python train.py --bias="none" --init_std_up=0.0415 --weight_decay=0.067 --train_tokens=160700000
Each number is 500 + 50 x the weight over its row's rms, rounded and kept within 0 to 999. Layers, rows and columns count from 0. Numbers have three digits each. The size before them is the row's rms in percent of the matrix's.

# layer 6 MLP down (transposed), 576x224, rms 0.157, rows 531-572, columns 0-111
091:481488488432478593562486546562447531635490462496502488613617559473424567554402487541531601512461507512547489556551488556493584495498565505483487525509528538451493450528512535486407530536527589481482421462506582535509477468420482499445571538498448474508502517543521429520532449545497577530503476542453444526486520498505570514505473553578
099:468539501431488476583496501499556617535437491496596509455519432556454457538482556542438432557518544379411575374415441524566459527596436559507485473551539475542545455495533546498558561468448567423490569449548546533502569480429448576586504458508464546478531435473429577490484547537479422494459503545497474521389570503507425551485519560503
092:553496564533495423516472546512547546467419488446494510522431533459538450377413534516474456395461505474544599451486433423530531487492551484467425516520439561518569431534507548520491499488477364533491542470551486539526563511578514478475505511474436435588505499512491541528463406578547461533458572425576495448606490507507575396450509487508
098:500565509548462482433433482473576529459515440564500470431467484517462529628602551455506504561547496438548516567463531475502509508528467586561500480458508500557480511478562439525520448564556460456520497521540639562544496513439523475491482473394564538447387479487557508442448487441488445403504464552447563532531487484440472435498574451561
103:465466551549462358473431518503506499527506486536591560518575551523448458467506496488524541462502526461495492456543527560508511577472487494360478458500493561563466447568606522538433437472514602507462500405550578578427540474476520399514574550539529559449568526501450525583544506510544490529490477519518466505455591485660538498492528541531
097:516466485508512452487451562555450452533504555526517445587509444480484419576625536464461475518520412496518568488449558523523570524501419576351486487492545452576523417397535454518486476579464532494476549513414519542467593425525431468471487497490426541450555535493529570432427493476536469430477487553494483566573563544476479487466483447502
102:476410478490524488482453464521581541515516508466525476475580617592542489511483424405506538552436537461469573522474538485507487605449461466421457452486521517602554483518481443469375407521502498618462470476528490480549451451457423516538514467532532456521509492484531428578426577468512556514447477597525513514445523619476503511471474575538
097:451543385550426599526519502499537429509502483387406654572419442488425484491552434492414502585497555484558479456540507490531470450550487538565558522486510546427481475518437554612452500505540452412537532496531515505482467512468576551520487596502459536563524485516568486488447437568553503548452487503508506434445410456502436515511550530526
100:365441511500478519551532492453561502456481431585492526592491481435554539564555485442446477563458520566478573476519541569528563560538451442446687439547497444504509426520542484467417483514537495484494512461460395471514544464574568510480449512462480522498475471385455457475537470557438495531474411531562479578459507598445456576476449366473
097:421524502436379566481474444600510341542491599600479626403538526493482511418518550508538546588512545471423496565510584529474485528489548493443501498467505502411481469475344544531423475469404429601620565532596495467501521524486427515513503542518523536482487548597508472538541501523503489505493489526476491563419480526407491554518462525525
097:542487457519503515420472459494549486486429496521711584537555444497455480532500491523467512550401583503471485461485488418494447435486532509490476543446502415403498491517568457516512514422502470513445519470486503532478516562535528462546460522541481444643512520557491502468541609502432487481512426450442534531553470554506457537486544546523
099:504468486543575593468551579444494440433433415381455506482521474414443462466451518460506430518519468436463450471501535543474418523510534475525433488496547442460513501414526511503586449533449383536559368507429533482403562495452548522519483590581385477505560420462581500486526469489494564578458482496608530505451439494520487531501562453456
099:490490525470453541417506481434443510562529464539528489454481500524384463436451490497521493443435476531504510526449542459539483534473545535516533507437493458520458505476586501506644427460511473448521365563546471586504469455536524559533602455496459541578463431550493506374459472581539563551478518414525485554539435472506582574564550549492
103:459421516361403455486521523538532458469466412543564463534531543542541580501414508503498461428474389481487502588561535486550589382414514494554494496477433588518454561528425497518406493425508559496407528560543550557492466479440475508432473455464530596421514589380555479491518523480463529576478474474500453460547563509403484537524536516575
098:450400411454467427480517590361501552432532418492536605485568427483443458496511522513517388465469545496479431526484414518502507598459384532469622559447478429476523543482532481491534425545461540522604548537416541466464488455501521497489543423519501429504576477587520474503548522473539533446509452408449458498494518609547507454451522535438
108:474451520559534548502512520479479477484557497517478460523555509469466554400559488405543552510444387526474530468495442483466542485512430386446523524494515501547461492408522557524595468493547475463499561478479483520529540566543622461576509488398472469586538490441436465493405534513434620517470450481465369552549474585470540556572469520440
097:502476549538538541536493598561481517437552497472451543505413532387484481471444434553437605480543515462489504474485461460438475504518553465509475555460559484476464493529504425335606428507527485446568444492421501493503501489567514479551493418420523573472502482549503463479540456402579454541477602477529496527577437453480515523545535505432
105:522500516491444493532478535504517424405413505462500479470466442429392430479457621434516483480441478416491455490547482505503536511548491586447520496489493544549517469477389512515562379608535505454481452525524556487531408516611521541593458458375454443556496443493488543428515477505503494573481589430428501473580474508488428454525425514475
111:477519527473504497415534585504435523411512505444429499560472542485453437513452513552506447587438626557485471565505508539507570511493449446481573509470516531581494526480491563378516498533463480481468523482497568559505494384552481526466540512527448584438606436505437518518557637507405526457477500603468509497571468466509432480593418528443
099:518473610533462516560559492430559555539556484504420582466485486502523504491510563534492481454535547483495497479526612447518524463465491517497515476468558448478502495595526633528478481540489560566543520426493493509599500517422431421553443474444506534456474486476565545595504539547608508487427486449468479331465516581549529521421552443503
095:509530514542560500493404445423482615510516469545487494508477489556440567450544488526381639498423561411561441573495483513472512570480422549478406422502507533510465473535506409477481493444504454494586487569451491423553473420408422437534470474470395497511517510429480540450447432489420446434491534365542540475589491467430572496514503509490
105:530535524398441489524391486483526509475527532488504435492515449509488513461468466529508446527436476517446516542554495502532520514437542470568455620528569471488450521538584520503496511539455455508474510506495485482417514528460470531478437463548545539438564588495510551476494561516483478464449462497611515560548501573515558542489577501462
100:397496512499578511450536465475511442416451420544542478493467414563487482573521421415595611510493563574560507514570525454461475484523471480571458487539459515532504536544584535409516477479480491486527435481546558520547559492507461498404580481428529561450468457581491495465499518438538561398481475485487420466533489447581448532428574557456
105:523524466470476490445402497548556536507492447449471564441405590478565521552453549479481539508544456544528404465461524487581480488506480440512495436499470507427514554503518500441527406485463518613537585555615456501529522481479535517515544487472512477497432520561516493519463478478505505503580481632511444593488572470432443477485467513537
101:460512509541475497326472432492518541490481507460521538484500577432481504470515539424505421579412466478562449480416494520555473497468522514392457454454573520484452626501482566573500504430473483538552477517498576564502525534529583492477490546500566543478545437471502447579381436595533543542561502490458527519515515506401398472523496521545
098:559459473569481470581539501532483508498439491485483486520472483497568609520477599439456519535534545496514550621546523527522412430515554412539466548419493469490376446440512523527445465500546488608474449501483527501572422500417453530488310448550467454396511557512424463530388476431478521521566498536496480468548536441514446577553534464458
104:484522491562476473493447531559515519547609473537514528436483405459487449564616557583513558403558432490499406427507511456498524488492466492483519534526483438595550556561481538542485462532489557447404512447456538520608510455469495472562506519434424492503483498512547498517521460449577475442502472522530391603410428392555488568540583498402
101:560461552543483462407540458571537405416459519492424551426405489451494507478482498447489488464448490393507477479398487563432471505390467529458503429498446477557508499497491522474305544438497538420411495508438534531513473513550508525405516495489511505494537470526543531459498557419575542464593529474523482502396486505592548460494477454525
103:454480374564450521415447414541499516490460538562520420389415545464533512468498510455554575510495487452557516407494558540473563453574397563465472478473551486490579499478514521535489463453494489504427439484464463461461535509463492453419479537573563483407518461464556527470580532440474572510464554494495489456510485574506480596520603511573
102:577642538445540464574567582437570462408501510599536537541511489534557479488534497514567454456437561499543509508484488571515573407525498478506426523416375520471478560483541481530376583459573482444562585589572440453472435517507509521429526483489534550518517438529540479425614478517514502500533520479537485433551465482478486464502582440499
109:531627476513474454465593484604472525394429533541531382507488390426442491477470569506402481439401505492578442437504516589500534516490560496438479494491463519521459517482479435510447509439478468483512520475496505549506480444470393462453406562566424553406492639492456514442470498502520566455443507594518595512493462533520401560484477517503
104:484466408562530431436515413471523464561486531408444537457523453486473449476406509543453516434505575463484507469461477555520526559489530526468395469496532462489547527541517470471688498522476554544558432448499559523468476505584399498429517545451468516497506444572495537455472455502451510532463575560423508471480500527433479486404390515500
099:310512537544544397530456575551549402447444542490499409528515487491417505466471525537457422493451634502475578491470476475588485532583514429496491547481486496527381474547574513560509510510535474467406444535433462535516552539555494498449407536487484457510482493565457458476552565517519500502458534550530536438482451487478463499437472487542
102:491475466505460486423491470432489482504505481434511518520459408479479479534446548540457549544462523477522526408573513534504602534472499465536436469507441539517470381478515572581514428438478511584472551404502446477418507488480500451577547552483483511459475517517501433582482537536471469593584424517438595476505583500477550456530490519462
097:382425462498534429529389476479496534525471593473578611521457418592522402475509395470510461509480482583415478519444480423534459530411534543521435516528432482518449551464447598514468569462518564501530408425495502506464500473436454548460434571388435445466462442567449498480489496411527534437490397419445492504575466593445527548452490411533
103:442524547595486539498576532509602477471429472515510531544515500480462480470507537525491516547495517489530378580471476507454337439449402485545474567500458555482484511483402527561514441479520543405494511494437538503524454553563432477448505526474542582537529528492449548485497377498539456520601512491519372526513471488453527518485426565512
094:525449429492496481496408527513562501426489454438498500472417458428461539483519534517437509552435446489495529530460520543408538479562543507452524513446516372422484377563557513436489496469573439489580606482507486551503452427548485507571391512431534554522455475485543572433518481476550454519479470558436442441477562572450503485469508540521
105:480501512516542474464478470501544475515526405528572558529434508466515520534519507598500527442430464462445497479518578458530570447497544516475519577472466503544473582520406469532452568589548491558559525510480470514528527594457506559527479477427558459592496506526399493506462522442532553558468560442582592508546513486480424479568420471456
099:546512538523527601484477586578541504493511501524470485507532547531495428514571536551579374499541560467516402568545558538482523540402573579451524440507517566484435445383543620403412466522470525588563556519462597417463515511354486556569494423459517510496548540484484437444553478497519519559547540554466415478532477543505592505452500475477
100:462490463486513427579514510531514482421521564590445469565395554541474559538413443447520474496412505585426460568523492533425470536551420506459553520471529555494498386509505526510555466495440547552491474506458549530464518442490468560512564547471486602528573515523480530576558505392493503473509458506499552591430485487469488382512498511457
101:456457383516460451530562513485480513579508464516473490602430463505543403429501553454528554460474539470515491459496501537541589498518518474564510336603503469521534537382481531460445445569421570503538537543551432506421450501494449516550486554471557490510462531504470454582546500450545508556582458455544486543505452537489603450539491440480
103:502564484498522442516501563512505494550475593519540495548434488520524460496542539492457429497499553485508552481455528406546419507458579475433457531492491511496510505441499535504488470533468556536480535491481462495470507496533519521544522474572496544540476525477515491487483524469479544507531507587466499619605473404497533426511534447509
# layer 6 MLP gate, 576x224, rms 0.162, rows 532-573, columns 0-111
097:474516480432468480530485415548515376453396412434494497390515448452516556526543501493520601535487561494495421471487480401569540525516515469462581579588472539510513405497520479521668424505386507491442515506541474432510553434513472550633544594550529492468531572569495437531457589470448517513557452505474527408450472494580525485503541469475
091:489553534415482548475516558507536541580509468513501471478515589473480471396607568491546496459482585475481536484505431504490546465515509458544511526463514500545483485523521450533437462563474461531465459525547511465454501572442452458587409459382507516555445574496491556458522469468369524513380538486504429501519522422474562512536469504440
101:472483509512515572536533518455482416445519547472419610533498433482671476490590492485538480481470530500464510576473392439532540478491458474520426566446609566568570539455522529530529425390433482559501512465563460510487506433546594543521485377465472460458498533478462490462451547515558555590451510438514540445518561460548536594525492499487
103:491496451518498472471506592533441552567505478566492404448492532463439461500527471597549475450535536534542424554461420483462556426430516492435435498446477521533497524487537542596448422543476458545513432583452532434406507544525489447492559408456479536419526484485501538574528448537533463450570421558417528549550657474523473498553533569427
099:434463562560419456487484508552481477488482524532453450553471474461481526522436476496486449460590553565438425546563521538557448462490512509473504409433550505649551508534510467525600534409510580559519589457581611492556567474462418510538538465478581572476486487524457451526539463506511445499495485433445442434570523470560452490448481613440
102:511478396553550524597494537498476604519572527432480507475491504516454401527460430447581510516406633524469509469452492541485556477487502393511522515476501412536510469553524555558555503541511552492629465519509604486479472476558449522384547527479469530499539430599587473545475513505488416513479531557488544514533499409511517529497525471491
093:461495562461499533456578486494497542496472476490548527547581474448461542452493476409530510459557461528439486488483441531517530533553519584445476484472407592503518401434381465526483601481492551453431463556487504483619448489468474493507620474456447526504482473506453554407551439400480577449532562499564518461497506479443529559498432383535
101:434545405512523503514475507462494567594406568513444472458544521513475530580512565414430455500500516593475553433559536435535519505539485517528577543412550457453436494493399608504505423478535509544506491586522556442463586464542507473514562491497551533485476582472520541411490497509547489427533523518534507453458505482505540485385538525433
102:429571515455470451419504537442547556444459495592463560481548472523505462477482486538588432589462529493478493506472430441427466466497420526527489551492545585456466515511438436546597523461496500501516485486499476438543477543519483452492446530522424542611464589481491541493486452524526549427462588591649603563412490423520450417468502523544
096:534507504446511432538483554466410536528558463538501484483584556490495512535501508518493461468592495469473438485544451418476485507538559581471475451482571455470493554514471516441540513538501444464462581479449559422519423464467501580490487480389486478455576493525604493580449471556503473512467498564582488584521475530525555487558435560420
099:477423459542497462478515432488452508556456491471567512535496481504484477482521536492511457453450445563542553545449470557466434541524520553465457483476423549514562443464500498541550482453460555590472509487576517440507427581550517514466520519468504454470472572478401459481586538490418522487574463579533536519573552441428452527448485544506
095:486437501498516473356448467495528456589614483511471544474554494473495519589488499452431502474533488496474504566632503478500463518507428512447483529459546515530507493556573568513465534494546563449558504487498506476504484484473561461571535495510562448387596575571546482412526565513389433497502557485541513425539547482561499600459457519398
099:534459571439507458556501536430540507501513502589515463484429559542537412481471526526539502471559493540509673525452512523587555566481530410507412531475436420508472484545540561496509408536485528547515463467553531483427543423578522469557519407477535547506422510459525508497473528526528404499641544432445522426543497563550620450489540528506
094:533507492473483549457472550580477484509450502542588491422489598516450499485577519377478501462540514472546574511472488481634580625418480543458437511495498511588478575560448534441499441520486501594427450429422561553494478534422545457492509505408473513489421494469486417459429492462424519517497634477488502447518498498448520535586514541409
101:414588540454567612570463556520515430561514521540532492457509503496492501475474460409600452529493532487469557512456430468540560449464521474503534518505476525482453468528513509516532492474458389479474420562475581481548486557503441464452453604541417462432459483454559425491456478437503543578458495479480448485486470456428462536456515489529
097:420498537478556503461544559529530468494432474464533470495458497582535404513574497504493471494423505452464549487461561442578441547535446493483462507470543467435507484504476470509467461516605589435504501534515449497460420575450449383518384514501590526572505548479428457558636469503496462506482519506537539496522468533624404461511470526497
096:419495559544528461504495515518550502570492499420511352537498485588513509462512492535488495513443580515520405414550514454491531525534571504474525531545494444426492535544531582555493593515481480526591460461408424352555511535493486508512542483572485508473448467474583480571494378438472446496526543560516458475530458463456566449443471478489
103:423521546529522414451460537524477480444489450576498532444528497508410500512478523529511492552486545549515418537497504561460508571517540491425432508530517564492558508555527482495461542440515499452571503486625437496548518512464463512507435540508551456527444599434421481496556425442528526474439505477426448475513602499412436533401666560456
101:510473467509522518435487519387452479516457445513471409560537507446466491498447520428444491475578530517550423577519443534538407486496419454553475498523587527456449513541530438486570533578531606449502457490471459522384450479429612456457558479568469454535477657458492430439552467479499528513553553577519508516451513473539435489608505464508
097:427515497576519511533476449546467441415475556494488577476523410468464446531509486509657456463444492517537521491436551468475489446474553436485554465493475418521511428456563480465521539521506488532478495517507563501514489502504498477491523469591576524387540527513493588515509420555462606492482499473517483511563498496444489406447543602526
109:457543469457552498555555549545434468465524546568621397490476515551517507519500562549512420532589508520527491549523470501489540477421545552519603504455417529485461531509427526380506529523549426406529379514494501465501421628442476505524475430456507492545504486413513561470489428459459481511439542606481486437474544428435467452591475472612
100:457550478561474500561437592439453489499427508462496570593480427528473513535478486533508488539602589551435405530463448540411549454470505543520491583486542502422498574512517471532433529466540550549460558495482570562465458463507393454501443644524486480491590517407443531589597439444527470577542493448441513537456556508397531488584521464520
102:467442480557466522527497510422538491612401490411496505483504529491515597446454481490482487503521496571490499496486533409429479414531534508422495420471508498511509525450534487466463521450373527479539518497537508461475502521490525443432437527437506581424482486568519533450528498439435557515454472567543480514434463514521578564563558613581
103:522503561483551523427521504482548488489484459532529521490450462489436462553570506521590591503458563472461479506527528532521503458491594518395514483373480434502472511502518591538608551536491538534447400549477525442519574545460610507533594458480433531475569507396424557576509535520499424586476638517464537476495454506577541468473504550524
089:495538526457453556562556562484522474474588478499575528505481484512492444491460498548615523470421588477470444382469417435437516497590491486524517504469442529502487456366460452558603497482496464425474515604519536478496519490501476507576569502434526555558458506511587500472594490530461521538533530452404486490520444505445565469483492579524
115:520539553532571582466599552526429535451465503559580664460633440462526454444464469359462510578428531505526553590425461505526488504558554562524531491429493562498457418503529469563477541481499518534576471502558510549465490468529522464487569526573507472513493520513541508494533554500522522490474634450412441442431585406423518510498571504516
107:474494468608523481505565546435533467455467473466505569552559320426526494555510460503482498517454504578496600515511572409391573532490491529483481476422528596505468492414513474583489491457470485481460534527545447508515515535506510528365469490449527512517519497470450449515607457497495530477501545467475438522462527584475585535502493471584
097:546499493460441566467544549476508508482522460523529464491493545498471469490538492508499422464467542548518447500420492517527470471533522567395516503504448604527514524504445476483532556582500529414577490572539510518462584610491464448469549476471581473618431432472449521575435471464521482561501518529503534491523511463385520570403548503594
098:474462594519445535530561410514530469465420597546588544471511642485514553484503482515491490506458602505551474632503541472476526463476450520454540549528478575522567484442484431490478496473547550444565551606522423426418429456500419576459535423562578509543501495553552490508590544424459458555529487526379513513577566489451469565454538540559
102:443456577472511504493507518555457478412507522542525505565526506474501474436464514448597464542553544474522506464503408527449585529346541485495454443447607453496547553424444545461561509490470450492607527509505541607385478441551567552522482481541499408495502435511571459473542462534530547525494469554570502512515479536539537463498523529511
101:605499387474542544524425533416375608467532477461477507531501473489565544581481538512483539431490570498520531502456427523460506491463541467471468403524533489588508461522470479554465419432483473485433552593441489469536576510555502512462505465490435458528463475624439466594515468539419524489507549474660507550429527505461445581485426522526
100:419507561497521511546523463510525463412446500477486508448518504480514541440465469434553568547489546478564545558451521470473560551486515431454572560504501560449441465507512533527491421505444439551547498487468538529573507492501488468485554538519477439480470512467562462467501517464550423420597489530476490521413519451458480548436502485559
091:603458591533501495438554508526546482534502535450457456514445449483446515494515507473505496526429458573490474393463550517487555468469475549538551581506528485477397489547373526510511543529502513505519575484518521472473595541571520378467598511543491459556463457518496416539517445411432468421502490497392529445614496500543521557486384440542
099:484467507490503459486553501558525446565626380483424458415522516517511481457554423482667475552469525528498491470359428471501571500399460526529499471531511579512436512501559509575453532414469542552524489522475491543489509508418513485427524532535534572508591589450426484615535539519475541484549526485437503480459494457394611445460514506472
106:431533455433548558530496530553437463473432457478542494485446457482565470531543482506534517460467473513565456446515472473567608499514465547569557459480480433365496457467544537510446504464439493465526491520423555499455577487475528546461513495554434514474398452557469523504518495552480580424499545592597562459526558429442494431488568465542
101:492500409493576491508586460442547537528559448523511464524537477471576500493507445560485479398486535509515546437443495396480497541496568580484557542450409521530535426463392550488517473621560495514530581477471447550534451530411383451447494456564548434520503544514395480532478491516439453427446538563493490544514442514496555551555608471597
104:609506449457531496527555524480473457491538505514522492449535453528471575423470440526546560549508435509544468499555503460503431556479458446431514511481426458463446475481518499505608424403470527610431514452519576584483532574433550511512597549493431515460607617536480506556472498462433500456515400432533530504500475450505502598514544521460
103:539473487508562581481547499550541538520508560535553565510509502480467512439446539507479527449515522441398575389498500431493526495499520495493423632488409463473517511408418528511595570523463544495471530453550431514517464482459507603571482519558483526554550464542514607473548377527457448495561423485512538457429453505442523489521472574490
100:466525494506539516468479545488499429427467534506572505465589452521525570573535574546567551476520440437461442496558517467480444451441594515509469454457518497531396452511487565465399572564500478486465577438530445540465545551490649505561532481518436528436530457388458497425456443510516512547493517498595472473516513531516522444492456447446
107:553514540435521487552504429528434468522514533503483486550504464559548503486482432463544500529508637549482527537430553502518484576472381570547559518404474469488481551476463462497435476492520571579471534442533546494496538568474558489411482503416452519522435434412463515461576528436398428460494518533445508461454477526479463473457449520533
102:495509490512456561532529514527412395534544443529584556490507419560507500420417534501562490583440588513507583499552570458482409505523540560454390644405605403447472523512527477464454524480554510385469512454473445559421493427482474451479484524559423416497553408511549514489525391450477468521416447523427484562455446557470449483467427491565
102:447598488534589518514523564526404501480469453557557505559362422509480501545500470542492543546504477534418514601464566478459624520514605482463558494452590450487533431525486531492510613559445543444591525481443435516509487480550460450447483467512533483495453464507533509485404437509523434548483549465523470503499487567532559459468496469438
# layer 6 MLP up, 576x224, rms 0.166, rows 532-572, columns 0-111
100:495603595599538464442513505502570509591454485483505474426478499492516472530553493511558618373560584611474444505505513494524523468449437571485500453417404426540460411473513552424438446457540488536539508519519492507453454514537546537486481553502547495474501505542422502650535573598565550512522557500469547389586516534468527467491517496542
089:398504425486468519512491442489557455513542589428418569489549525514481510560635439498517506569507512525485617492533467466417488397522540494571495510468529556546466536489580539426531530480511488473521564455452405531507559523441526497515504584447396475479508470573499516552592514512491550440526376558570528540459579552398458547500467476522
095:484428442517471460531474434487438566517530507486431609561431527424464502434562533532499470475478491485521549537461456461585455419501428480493414518511504549575479474493464564509548489455539558479393513503534574550578457498435574527469452527496498480493557481500521480534495524548486470544419488527450629510494463420517422478425447494520
100:527575561410479614472420454544556439548470536423533552473456485555500491507422541469481452483487541476489530559499547520410461584529497520477558508569486515574567499479414388473536501611531514424557559477594429495636559545464536539495456534549528480551481524471481480532622512436532528554510527453498473531557473549546545439493506506465
097:482564517596522540568467520584582597463536508534569527390478466540443542480492519467458507473439495456439515530547509533553512555535526532537518533530364544579370444499404501614531546476507525542422543521531539449437504409520513445473498480554460542504581439514532409527546498477398434501383456471534474552499460485521533468498430543548
095:474494429390539566439450566480553486473526490513476454476519549561506426518559399494454492495520498542509471544496477545587506391517586422519510536499561479510455502529546522579581564532525525566535506489539496452525410432484551503474600488502508472589385440567500461506459477571499494544432412458567494440514450502523448457491408456570
087:501504538521524461547560498404551511550509445594489513499418458495481566530505453449455505430578421472504580514554515502495618553620535563558389393551457521515561466547531430518421498514568509428447514434551538527587446499461526507593585575407448562459467471505477500515523541484519446505442467524499517527489489451506477444518461482319
102:492535500430532512480457445530507596535479421538475471477515432580550515534557485500531498512401440467371491555412503493487487491567505466533504509420586463505576544510492512494640468473527515558441506412472465580495540415519510480544593551495552461456571457569508525510594561468529457489521493498547370501419519537530513553481461523598
097:482495433485520488531453522514493504498491462466534550479531506467471531466450521570490523492556570588468505456462517400501472498588485424450580510577542464527493472626589473519472530551584466370430392519396559564504511503498507484467492485464560542527520466442532484494426464467578507518525530523442430507498467565477423620528544453472
097:418430428498466513574572491573483486525501379462499488527437535437474456549457466457575507414528511565483491442500494413470556566460425477625505483534402440506501482491464510550478517481536611473534516454461495538555512492465572521591553373549533577505540500455455519494516398557547505523564481498469563429575432455612459458507570525510
098:465414531535432479553506461431559478490551404439482514526498462456417569490452500506570553545469447562514431456466571500529532484476563502514507502494513499495528520410381450519505399496538477529544534481565519445571431470595561489500544548466576531513540381569515511451537472386494451497513524559454548470465486515530564556429539530627
092:523490429488405492617519635425497517473514423450486495472481518446522490458467480549482473523581428528535605508499427462444540538486469451533476380474449502503489574467473512538460419560482592579484570593540487447520446410492510468496596513581360559580521433443470420548518557499477546444471460484470492466454355375510520495495501452568
097:473504639501445457627524508485436578493465429505580490567500530482461532509484511517510504472570453545532597511589519527522553518508367505511440517510436511539396590462455418473438464408464501544440504453460531551495508444478595507457504490425520542664467481503460550502439397529482535470496483559495436492600473500509601547451490518625
096:523409498560554429456504424491407539516462511457512613595538402490578453492507506504601447586490504486503429412498633463485382520449447483454546537581524468455520529529528502531525491505497547442513511480568453449533524450496513537492610473565610421486476528522554530567510457537495504485535484449451500581591428528575533435564477503412
104:470497537454497539568455522411502509536580499528548440461584546465517545548512506517470532457458500366324521557528463576549483479490469484542533460458588567565556479474519564509535579524556420451502473510472530486552408518605552486457475484414448483543437492470515464503521445392557575627404471394426462483450617519581545482557462547455
097:534526479479411524508494501587561489537385430505523374489506493604506490404528522515427450556450408561484507393464596437579450535574498498460475537473505524498460447456524531490451486496507486455538514518437507477473429494361495551546473470428471428594453469486501402485423497537424453510521468436525460523520489401444539496435466433526
100:526436404514502606534494475518522470477500459493530540539456599490439422474476597474545343456453519417471488453471503394486402475487423463498575481475490459582531556528445446541524489498570514467535509475537471528537485501541504547495489500442497574439524553564434503493526503466504471511496533491621480473424546525583472533569581458493
110:480523467444452412527506561445533601451471387455504478498465470582505431531522544520454451570486525551499439509371468492477457480439516528502481576508487529375488549475479528480557562537551485421521571527458585502515565499423511422434415483417583474469556605437470501524511469456526561527595536556523610529532492428550426552540589520508
101:479493507480488417489478520492425548469559531515537521457415515506420492497451490454502531521465458441511563443432550482498497450446504476492487491532481383532455463471435445471485536411687530466487482418509452530485516487515556492398489501510497478513481432506507475506528396408478489472488436623469526487396562498541488492470488511503
095:408508450470466624540485457414552571451510497430446519519484463459602517496480552449523448488576449444612511452491475490487443466421495488389531484597510490487577513577436521545514391509584482480448563492493451521448547420448505483473434520584466523414507512542409454434505516506453497519452451489476497415589577578513511498475479537431
110:509489557526492486534562482495492489564377458558443512460490485557518496515511477507421484583386504574553503534461500485527466519523565457473428542379532508473435504527475516494494501518418518492498565472446550524482528527546542413464490432468473490507507485559469526497438492450504493506478539516509575600416513580472550470363485464515
097:502480470526470545487512590541486523503524548411449497443551479392521523447581526426610440474473486435502529491561538454483465520436545438401457391527399473487438490536496530499488466558531443466453461561596540531506539485494486383511456432620585537474442630506495471453505394537457530441442444498537446464479478620575526464481561527522
104:444572443585425540449490511483545420579508464448444588477472521492490493354486515581519519451558502519428512459484565517567524501479427441578558527473469524543455531489477536388502550467507588492513509507509516540563464481426461472456529496539485418558481508484542464466474453528509537451495465527420518391452429479438510565513463512453
103:491401471536558469525478531469498540520469544440561549473438603483493469502515565459617516459492459463576529500540515480544492529455454472485539559505454508602511565541399525499474651371514456561553444511454503560522464481507496453515452464506577465511500434458407538468486503455500523399487494571477518457540469482526442479611538452521
086:504482510440535462566444532474624485371533512475473435431497555407477370504570548537537405455477587567487544486500444494452553501524512465471546358583429485514489418490584468587502497469543491463606484537481507455482516455554437435557510560509479556508572541436503598502498498541480475479395482457503439526497491523552459414495467444484
109:459552471415487473528469552566425529439570531565472510435568468492584381471436481540426522467545506525463539509536521573564469547522528465495575478527461514438459511492443462519480477543472504497508482545435426454468607497504553407436503468483528506501397549538547512521524563534501494535560506520473512403463556460405577405457610489439
107:534501431493497479430508489452546479440414613482454431534578474504444540529553538529488435544455478617493502466449545519468515581405378478446484483516577604474457514454444498508342515464562485494438413539542423480390553557458494513512364505432464538571502435474551511504493502444511434519568654504475518523585553505488507514561461401463
102:601530411489585455420525524582507495494542484501450484497417522446473461544511472494470570579451459409496593600574490502434449479506453565455513515463485446425557530496617450432531493478425491569489561498537476499589573483536554552453438575490511540483511544482544473430481536557533542536496472481545428361496574463505542533497511552490
103:462407505555490538469505469516528595547532553469568512439537649474426494560423523466518493554530540512552502467427513510433542529485531538414418438483577537494413512554519544471441553566434596480527570532479605493451541509605547492435521498471503449542488533485502502549480517485437493545483517537507549503466496485362465628490454494455
105:497508481406560569488479465463487448558451442491541528504500441501442410543531511458557548447511507523464495532493430531580509503468493543554436498543463475583408497534527528442470534470508515514426570493540487509522516513506433473514534519540498548468568565559434536494503472473582491486519467553485609568494516471546430509349476488495
102:487477538426505466582397491477526497507529365517518498532511536397495535471439536433479432618512498555448508514501530532472529456522442388491545518496516474397549528425499522508599529495432475558586414461485525549623442506441451454509574496437475453500528420467509550496415564522545472507551504563605537482426523538471518533464491454513
105:549520505518472496443492534633419398592449504491545543567390496474467531493489522509463498521553456429409484562479601529569396471561496592436457468431495530493512486549508462488453451497497478495441484457406465477566485464474524508517557486566395520616469537550485515396601484490610535592438440471554452424460493541400543506471468426512
094:560433509541644496404580539520479573504458553551488455505477465494400446458431546517501635473429513488564480502384471508503536556580587572478532560521550506553425501532416535568510494492638504551505618481493554488478555515531458437468567555486516534444455516555437450511561524552460462409489453492489500485462479456484542531502466441523
095:486486518472449466527504515462535550470536504476469411464406444483411542472619506478545394516473502514515608451467487572554475497468390508474519455494514471525455465516605499489433469482466604517479465424490539549482520530459501488461546420518415505557455509358516453459578451395471482500490451462475483385568443423364524373423460417472
100:504450477500463553421497510512509534464581564529515594422399526447494524491484496508435462520482593515461488464517552478444466485451464443505542451489566517457439567587472472495391450512447537491571412492532499516540511473494516601479426478569570593499557423440420474463536422429538412490498381466450416471449527560507520608536463566492
099:458465391468520499486445500442497576528499524510591490510505497510511511429562480376498468396439530502438522404481501475440457520500513492489513514573459472499456537517460477497478569535539522434414421569451479467553422544465403467535544497535562507506438519460476560406538559542473499571608536543467328584530539495534535436532538472588
109:511454443499508457475413475414447529530584440534479472529528544530491565416459441522451527520480537524494476466500544452552454527586499389456508463573464404443461511453512550536510501612397604550427515507509466542548535449486543567554548483384501431512629549503530498426507555508461640507545500498538477414499502495503555513475422538545
103:491478579456488526527415491448494374477448501409517540514514563442510507481577496384506503475516446504452492534543474565514422536466486449434439578584513556508516578472565446509476427538595540427461503558564558407512593404477428454503604550536523496570565499497451425502439469475495452459496466641449603599533483518493520501501444494524
108:530503433451535541506441426583456487562510516478491609562420439525549446502501537500497483424543558548457469499540471618507492531505436526410452634454474551486531638563507478455610513458557468460512506470508614441461573426491460496528605526519616482533477494547493513542497457465470490509406505532461525508618504544551429514425582479566
104:444516456526456462575386425496500503471462447450496530579557491489547489411525536451643636485450592501535499435490530486562490519481501538557569343455510470518580495494458502467500542461429553490490586503457550501538534478535510495447506513526487577471394517516452460519490509517498446379532518453508452547486473483407414492560531516544
098:444530515452486412591487528491534467454492509540431522435576465558543469451479554524404509575526503443472624515553463454498524437541544510432428480506466552576531516469461440489552486444371469498445513506552433514587492505450516461547443614499497533588511616459430432457445444475553566481517437575559505625535552461502502530429531524497